{
  "n_layer": 12,
  "d_model": 256,
  "n_head": 2,
  "n_kv_head": 2,
  "head_dim": 128,
  "d_mlp": 896,
  "vocab_size": 1024,
  "activation": "silu",
  "norm": "rmsnorm",
  "norm_place": "pre",
  "norm_eps": 1e-06,
  "positions": "rope",
  "rope_base": 7360.0,
  "rope_fraction": 0.5,
  "qk_norm": false,
  "attn_scale": 0.0884,
  "bias": "none",
  "tie_embeddings": "early",
  "parallel_block": false,
  "extras": ["some layers without attention", "local attention windows", "shifted keys", "value embeddings", "hashed n-gram embeddings", "short convolutions", "an embedding shortcut", "learned residual scales", "skips across layers", "capped logits"],
  "init": "uniform",
  "init_std_qkv": 0.0271,
  "init_std_o": 0.0,
  "init_std_up": 0.0271,
  "init_std_down": 0.0,
  "optimizer": "muon_variant",
  "lr": 0.00808,
  "lr_mult_down": 0.7,
  "beta1": 0.9,
  "lr_head": 0.0155,
  "grad_clip": 1.0,
  "warmup_steps": 200,
  "schedule": "cos",
  "final_lr_fraction": 0.0,
  "batch_tokens": [32768, 65536, 131072],
  "seq_len": 256,
  "doc_mask": true,
  "train_tokens": 402900000,
  "steps": 5279,
  "dataset": "wikipedia_en"
}
Each number is 128 + 32 x the weight over its row's rms, rounded and kept within 0 to 255. Layers, rows and columns count from 0. The size above them is the row's rms in percent of the matrix's.

# layer 3 MLP down (transposed), 896x256, rms 0.0246, rows 306-318, columns 128-255
size [106  92  93  98  78 102 109  83 104  59 113  91  98]
[[175 131 137 172 147  88 109 125 122 161  73 163 140 118 131 112  93 134 129  86 147  73 115 149  82 153 112 170 112 130  84 167 101 111 126 158 109 179 110 134 152 123 139 149 146 144 137 109 126 116 121  80 124 165 118 154  91 128 140  93 175 113 136 119 117 212 115 133 126 187 136 112 155 125  96 112 120 119  98 135 121  66  73 113 171 126 135 149 140 164  67 154 116 109  88 138  83 200 146 110  81  84 123 113 171 175 108 141 121 139  82 149 150 117 156 131  64 165 112 136 140 123  95 168  72 131 136 167]
 [104 175 183  89 126  93  83 140 132 156 124 112 121 101 105 117 126  87 170 157 134 146  97 112 199 143 173 184 133 126 109 151 185 104  96 106 104 158 107 197  89  95  67 110 128 164 114 131  62 164 147  88 162 110 149 105  92 133 160  70 101 120 167 112  66 124 132 143 130 170  95 155 119 136 135 117 131  85 114 168  73  77 108 154  59  97  95 112 134 117 153 152 133  56 104  99 167 119  96 154  55 133  79  85 143 146 132 112 134  96 142 138  93 151 124  89 128 197 136 181 160 148 133 126 107 124 134 157]
 [132 122 184 200 145 144 183 133 140 124 175  87 153 152  65  80 176 152 126  91 112 115  98 139 112  71 180  95  91 144 134 116 109 123  96  97  97 148 150 174  43  94 173 136 121 163 119 135  87  81 175 181 159 127 136  85 212 137 142 141  92 142 155 188 130 147 190 150 116  50 136 134 142 136  76 162  76 121 165 149 122 132 106  47  91 139 122  73 158 146 131  96 122 175 114 108 121 126 144 121  92 102 111 111 186 132 133 107  78 138 117 145 151 102 154 124 137 127 154 131 111 152 121 127 103 143 169 136]
 [100 143 155 156 166 146 169  87 167 115  96 168 149 137 139 162 160 168 122 118  84 106  54 122  99  94 131 121 133 162 139  59 177  91 137 135 122 152 119 121  84 212 150 112 118 170 159 137 125 178 116 170 150 115 110 162 100 115  95 111 129 130 127 111 136 101 164 100 194 123 159 209 138  97 130 127 107 138 159 125 134 107 138 102 118 122  98 107 112 125 107 169  69 143 148 121 108 122 173 120 131 140 142 145  95  66 123 117  86 106  87 117 100 136 144 122 114 127 151  75 122 123 125 117 121 154 123 143]
 [123 148 141 146 168 141 137 127 117 135 103 113 123 142  78 107 166 152 126 141  90  35 110 127 192 140  92 155 187 158 200 130 207 177 119 106 114 132 145 125 112  99 191 188 144 142 181 112 194  78 126 148 110 154 157 115 104 105 173  88 168  91  88 132  78  89 148 127 168 140  92 173 139 161 124  97 121 111 178 117 120  89 129 121 103 164 149 182 137 107  45 156 201 102 178 129 131  81 175  96 177 114 137 164 142 153 105 130  88 146 164 110 134 156 159  96 123 151 132 122 172 197  95 124 141 173 132 122]
 [137 104 159 171 154 117 123 128 156 134 127  49 150 122 180 161 158  82 112 115  78  98 164 105 150 105 116 140 131 132 124 133 102 130 136 136 156 149 115 140 100 129  74 113 135 139 118 118  47 130  93 172 116 128 157 120 117 145  80 100 179 158 193 161 143 117 100 148 111 103 166 121 124  94 153 151 139 157 166 161 160 103 176 127 104 102 147 150 152  85 124 141 107  80 114 111 179 160 133 178 144 104 138 100 129 170 170 178 155  70  89 148 106 140 162 121 128 113  94 172  45 124 115 147  67 152 145 104]
 [ 94 152 133 115 135 140 145 159 133 160 104 135  81 241 120 169 135 136 110 146 120  65 111 136 156 119 148 148 122 115 164 143 106 104  58 136 128 148 103 135 124 152 195 168 141 177  91 137 118 141 189 179 118 141 138 124 176 118 161 156 106 121 143 114  70 182 125 121 140  99 194 143 175 106 175 115 145 150 180 181 110 140  90  91  98 164 129 169 164  80 109 158 171 111 131  91 116 172  99  61 159 155 146 154 189  97 113 155 159  94 129  93 123 134  94 111 123 129  87 129 131 142 119 186 139 125 180 116]
 [192 157 105 130 101  93 111 121 134 156 160 116 168 118 130 135 115 127  89 119 159 162 151 138 137 153 101 103 183 121 206 126  92 137 149 100  70 128 113 164 111 189 138 172 113 119 156 121 144 104  54  52 111 147 121 118  82 147 100 134 118 171 158 112 120 136 127 127 144 120 131 173 160 124 135  44  80 139 127 153 135 113  89 108 123 100  98  97 209 122 175  67 127  99 180  85 118 169 137 143 127 145  96 140 131 122  86 150 166 132 134 165 177  95  78  91 100 178  82 136  98 111  84  79 127 177 117 138]
 [140 108 135 175 152 121 106 149 129 137 122  94  86 109 152 174  67 150 175 136 147 139 109  86 117  78  63 126 152 144 168  78 101 157 108  50 106 170 168 165 130 118 146 100  95  78 119 201  76 127  72  98 168 111 135 116  84 146 196 124 115 178 142 116 126 140  85  88  58 121  84 147 143 123 116 175 176 112 168 133 106 135 105 105  99 117 121 162 111 144 113 152 154 140  96 160  95 142 103 153 109  87  87 156 133  83 100 157 135 146 142 187 149 115 192  89 111 151 184  71 114 172 126 168 143  96 173 124]
 [118  73 121 152  97 123  62 141 126 139 161 146 124 113  86 211  97 116 126  68 130 103 121 143 140 106  65 160 176  98 118 138  66 174 127 110 150  98 208 136 127 128 139 187 107 148 136 140 120  31 115 116  78 129  73 159 124  65 143  93 122 112 137 155 137  70  85 102 105 122 128 187 142 151 139  95 104 162 141  90  88  64 127 131 164  95 147 164 122  93  81 136  87 152 134 132 126 146 191 114 133 112 150  54 128 113 130 163 143 172 137 131 162 136 105 130 210 172 131 149 143 117 133 169 100 162 158  88]
 [157 151 149 153 110 113  89 154 103 155 135 150 134  53 150 148  94 119 103 133 111 119 118 138  79 123 152 138 129 151  89 146 101 103 202 136 124 143 105 118 151 123 159 108 187  98  77 125 143 162  57 105 159 147 179 173 128 161 128  99 193 146 161 196 140  27 141 148 126 127 139  87 176 113 125 122 157 112  58 175  93 200 139 145 120 130 127 158  55 128  99 206 162 141 134 135 115 131 100 103 153 107  97 117 107 107 127 113 162  71 113 122  82 132 124 175 151 108 124 172 122 133 182 154 151  42 170 148]
 [180 147 101 129 120  85 167 121 134 149 144 159  73 148 130 142 134 133  83 143  90 141  81 132 130  96  61 113 162 137 165 135  73 129 193  84 120 157  65 150 134 132 134  72 133 122 133  69 165 115 120 123 109 138 117 137  96 146 110 101 154 102 167 109 138  99 159 113 124  84 144  98 154 109 149 199  93 147 113 121  59 132  70 136  68 129 168 169 100 104 139 129 116 130 109  87 132 116 150 140 159 116  67 170 105 150 174 106 168  90  95 110 142 145 116 106 149  74 144 164 132 136 172 156  96 144  21  76]
 [127 119 128 156  53 168  82 109  63 107 138 154 123  92 135 141 116  78 112 125 167  68  69 114 142 174 146  95 165 140 135 106 160  83 157 146 124 127 125 135 179 160 166 169  72 105  99 145 154 164 134 168  96 101 124  93  75 117 139 148  96 131  66 150  89 130 126  76 169 107 108  77 150  73 139 103 130 106  79  94 134  56  77 137  86 166 136 117 108 120 137 120 144 120 145 118 103 177 137 108 165 129 137 111 140 178 123  82 150 126 128 156 137 100  86 111 103 144 175 127 123 112 128  95 120 137 153  92]]
# layer 3 MLP up, 896x256, rms 0.13, rows 307-318, columns 128-255
size [ 90  92  99  83 101 111  86 103  62 104  93  98]
[[118 153 139 162 128 120  64  92 105 148 110 126 143 111 113 151 179 109  58 193 168 159 103 144 167  95 165 165 121 157  68 136 170 141  91 187 120 137 115 188 129 130 124  88  82 141 135 111 117 154 125 121 139  79 157 123  76 132 161 158 116  68 101 150 136  61 157 127 170 123 171 177 161 154  92 128 140 150 151 135 145 121  89 138  94 100 144 124  87 114 149 111 138 157 108  91 113 147 138 167 145 119 134 134 188  72 116 138 157 149 142 119 138 203 165  61 148 132 116 143 113 140  87  86 143 122 109 139]
 [206 103 147 114 109  79 107 132 112 137 177 113  61 146 194 130  98 151 147 119 111  72 106 162 118 141 108  86 163 208 182 109 131 170 144 199 108 135 132  97 147 123 124 116 178 124 139 151 138 159 147  98 172  85 152 158  87  96 106 182 166  90 170 132 129 145 146 158  97 189 130 127 138 136 222 171 168 173 161 141 162  95 162 160 127 107  68 133 125 101 132 178  95 108 136  80  77 118  88  71  97 149 120 157 105 146 149 134 150  93  97 134 110 142 115  96 116 120 168 182 164 140 124 114 162  97  98 187]
 [130 143 126  95  74  72 145 105 109 134 188 108 129 123 200 117 138 108 148 124 144  83 175 126 147 135 107 213 155 125 165 104 100 209  95 104 125 104 114 148 155 122 121 152  75 174 197 152 127 119 140  84 138 158 115  86 127 219 147 141 120 110 129 140  58 157  24 136  90 126 121 107 168 136 121 149 178 163  93  74 124 119 112 122 147  69 141  96 116 157 142 114 108 149 155 138 142 164 118 105 137 109 133 134 108 217 149 105 168 135 174 237 151 100 144 114 124 167 109 158 123 101 139 136  93 105 112 104]
 [110 143  81 104 154 124 161 152 166 132 110 126  98  79 104 174  57 124 152 189 140 152 190 139 122 149 141 104 105 100  85 126 151 102 100 108 144 114 176 133 142 169  80  23  89 169 123 132 135 146 117 117 137 120  83 119 190 158 134 133 100 176 127 116 116  96 183 163 166 140 140 139 107 172 104 141 133 102 121 151 115 147 140  69  94 111 138  74  89 117 120 113 100 150 172 121 103 163 122 108 126 106 135  65 113 147 193 109 103 162 138 169  88 107 140 179 137 150 122 164 144  99  72  81 102 125 125 151]
 [157 149 128 133 125 144 168 114  92 148 128 126 116 109  93 143 116 166 177 117 159 133 129 104 118 170 155 152 101 156 116 204 146 185 182 131 145  92 130 107 166 133 126 149 174 162 170 147 164 109 166 137 174 106 141 161  92 117 189 153 104 139  36 101 128 187 150 133 187 129 101 131 108 135 151 119 156  84 105 131 147 151  90 104 121 159  65 109 121 172 123  96 134 154 151 126 118 101 104  96 131 147 165 103 161  89  67  77 183 149 129  78 116 107  85 147 122 128 146 139 191 111 114 157 156 127 101 152]
 [145 140 139 119 152 111 111 131 134 135 113 165 141 149 150 104 122 154 168 125 118 142 152 185  61  85 179 150 142 107 114 121  84 172 150 154 220 143 128 127 119 113 110 146  69  81 134 164 127  86 109 133 169 110 121 132 125 134 148 169 111 115 171  71 116  84 100 157 153  99 139 127 143 106 139 161 143 149  87  88  92 115  68  89  69  83  87 120  99 103  57 173 131  56 151 133  75 116 154 193 118 116 154 127 141 155 114 154 155 122 164 101 112 159 159 101 118 133 126 210 146 128  95  26 138 140 100 132]
 [101 128 177  70 148 129 178 117  96  56 149 130 112  88 162 144 146 153 179  97  84 126 123 152 185 153 174 145  84 138  62 195 133 108 128 155 176 135 108 111 135 120  89 112 144 133 156 156 161 102 140 173 154  98 127 113 146 102 169 158 143  75 125  86 117 158 150 129 180 119 128  87 125 160  98 113 162 104 119  98 143 155 184  94 161 149 105 142  75 153  71 103 105 148 140 124 187  87 166 146 121  98 191 111 101 135 177 145  88 108 131  93  51 169 184 125 181 113 179 176 170 110 172 158 128 137 210 110]
 [123  71 120 111 167  93 115  97 126 111 122 117 111  94  56 101 157 141  37 115  92 114 120 136 119 100 148 163 110 122 136 112 141 104 155 123 142  72  85  99 129 142  61 108 140 165  78  86 161 124 107 136 134 147  72 127 162 211 122 136 136 146 119  85 127  98 153 140 199 162 147 166 162 138 145 108 124 142 111  93 146 196 109 171 158 112 178 154  93  95 122  86  38 110 125  95 128 191 132 111 128 100 124  93  99 120  77 177 148 169 158 128 156 143 150 162 139 101 142 153 149 148 144 129  60 115 149 158]
 [123  89 109 155 125 156 154 115 141 151 171 126 119 119  90 144 121 158  90 108 120 132 171  93  77 103 175  78 125 102 111 137 160 113  83 108  71 141 182 165 103 142 126 185 138 132 134  94 141 125 163 165 117  70 124 160 146 178 132 151 175 152 109 114 110 166 130 108  74 151  78 151 155 130 119 137  66 127  84 158 152 144 115 111 141 185  98 187 119 141  83 148 152 129 151 164 166 163 166 106 115 140 117 163 117 139 128 182 152 107 121 114 115 126 151 117 117 115 166 140 125 125  20  99 162 123 154 131]
 [ 47  99  83 126 109 123  76 175 158  69 145 140 116 120 124 131  69 145 162 137 187  83  90 106 117  85 160 114 166 151 139 202  71 111 151 142 127 102 124 109  61 124 126 149  87  93 133  98 143  83  86 106  94 121 125 158 115 134  92 100 188 110  92 109 154 152  74 204 100 109 112 165 142 164 117 156 154 142  98  91  71 144 136 185 123  98 108  99 125 141 146 134 130 131 165 146 100 148 143 101 131 120 123 133 130 165 118 133 145 138 183 123 135 146  65  74 134 101 105 129 172 167  87 124 160 143 146 184]
 [124  93 114 123 177  89  62 121 125  97 139 180  86  88  92 116 137 128 154  99  86 146 160 149 106 131 128 138  72 150 120 112 158 134 144 138 197 130 110 180 146 110 143 141 121 165  85 217 105 120 118 122 164 156 146 132 127 119  95 133  86 168 135  63 153 178  67 181 130 149  66 140  98 157 127 137 134 146  78  85 195 119 190 134  83 189  82  94 127 116 151 171 132 136 173 112  73  91 105  94 123 176 165  81 124 112 119  85 117 205 146 139 192 154 100 104 163 150 168 197 136 128 138 132 139 131 147 100]
 [140  94  86 150  92 155 148  82  99 114 121 168  78 130 170  72  99 153 130  70 149 101  76 114 136 172 154  85 121  94 121 145 120 106 168 102 137 121 137 138 152 161 138 154 107 127 195 162  90 142 108 150 142  90 190  87  63 114  95 156 182 157 111  94  60 152 124 127 178  82  91  87 141  87 149 123 138 154  75  61 127  70 122 132  92 198 110 174 171 107 110 198 121 123 174 121 143  73 167 169 110 104 190  99 148 106 159 102  91 174 115 170 102 120 156 152 150 152 147 133  77 164 182 127  65 138 143 136]]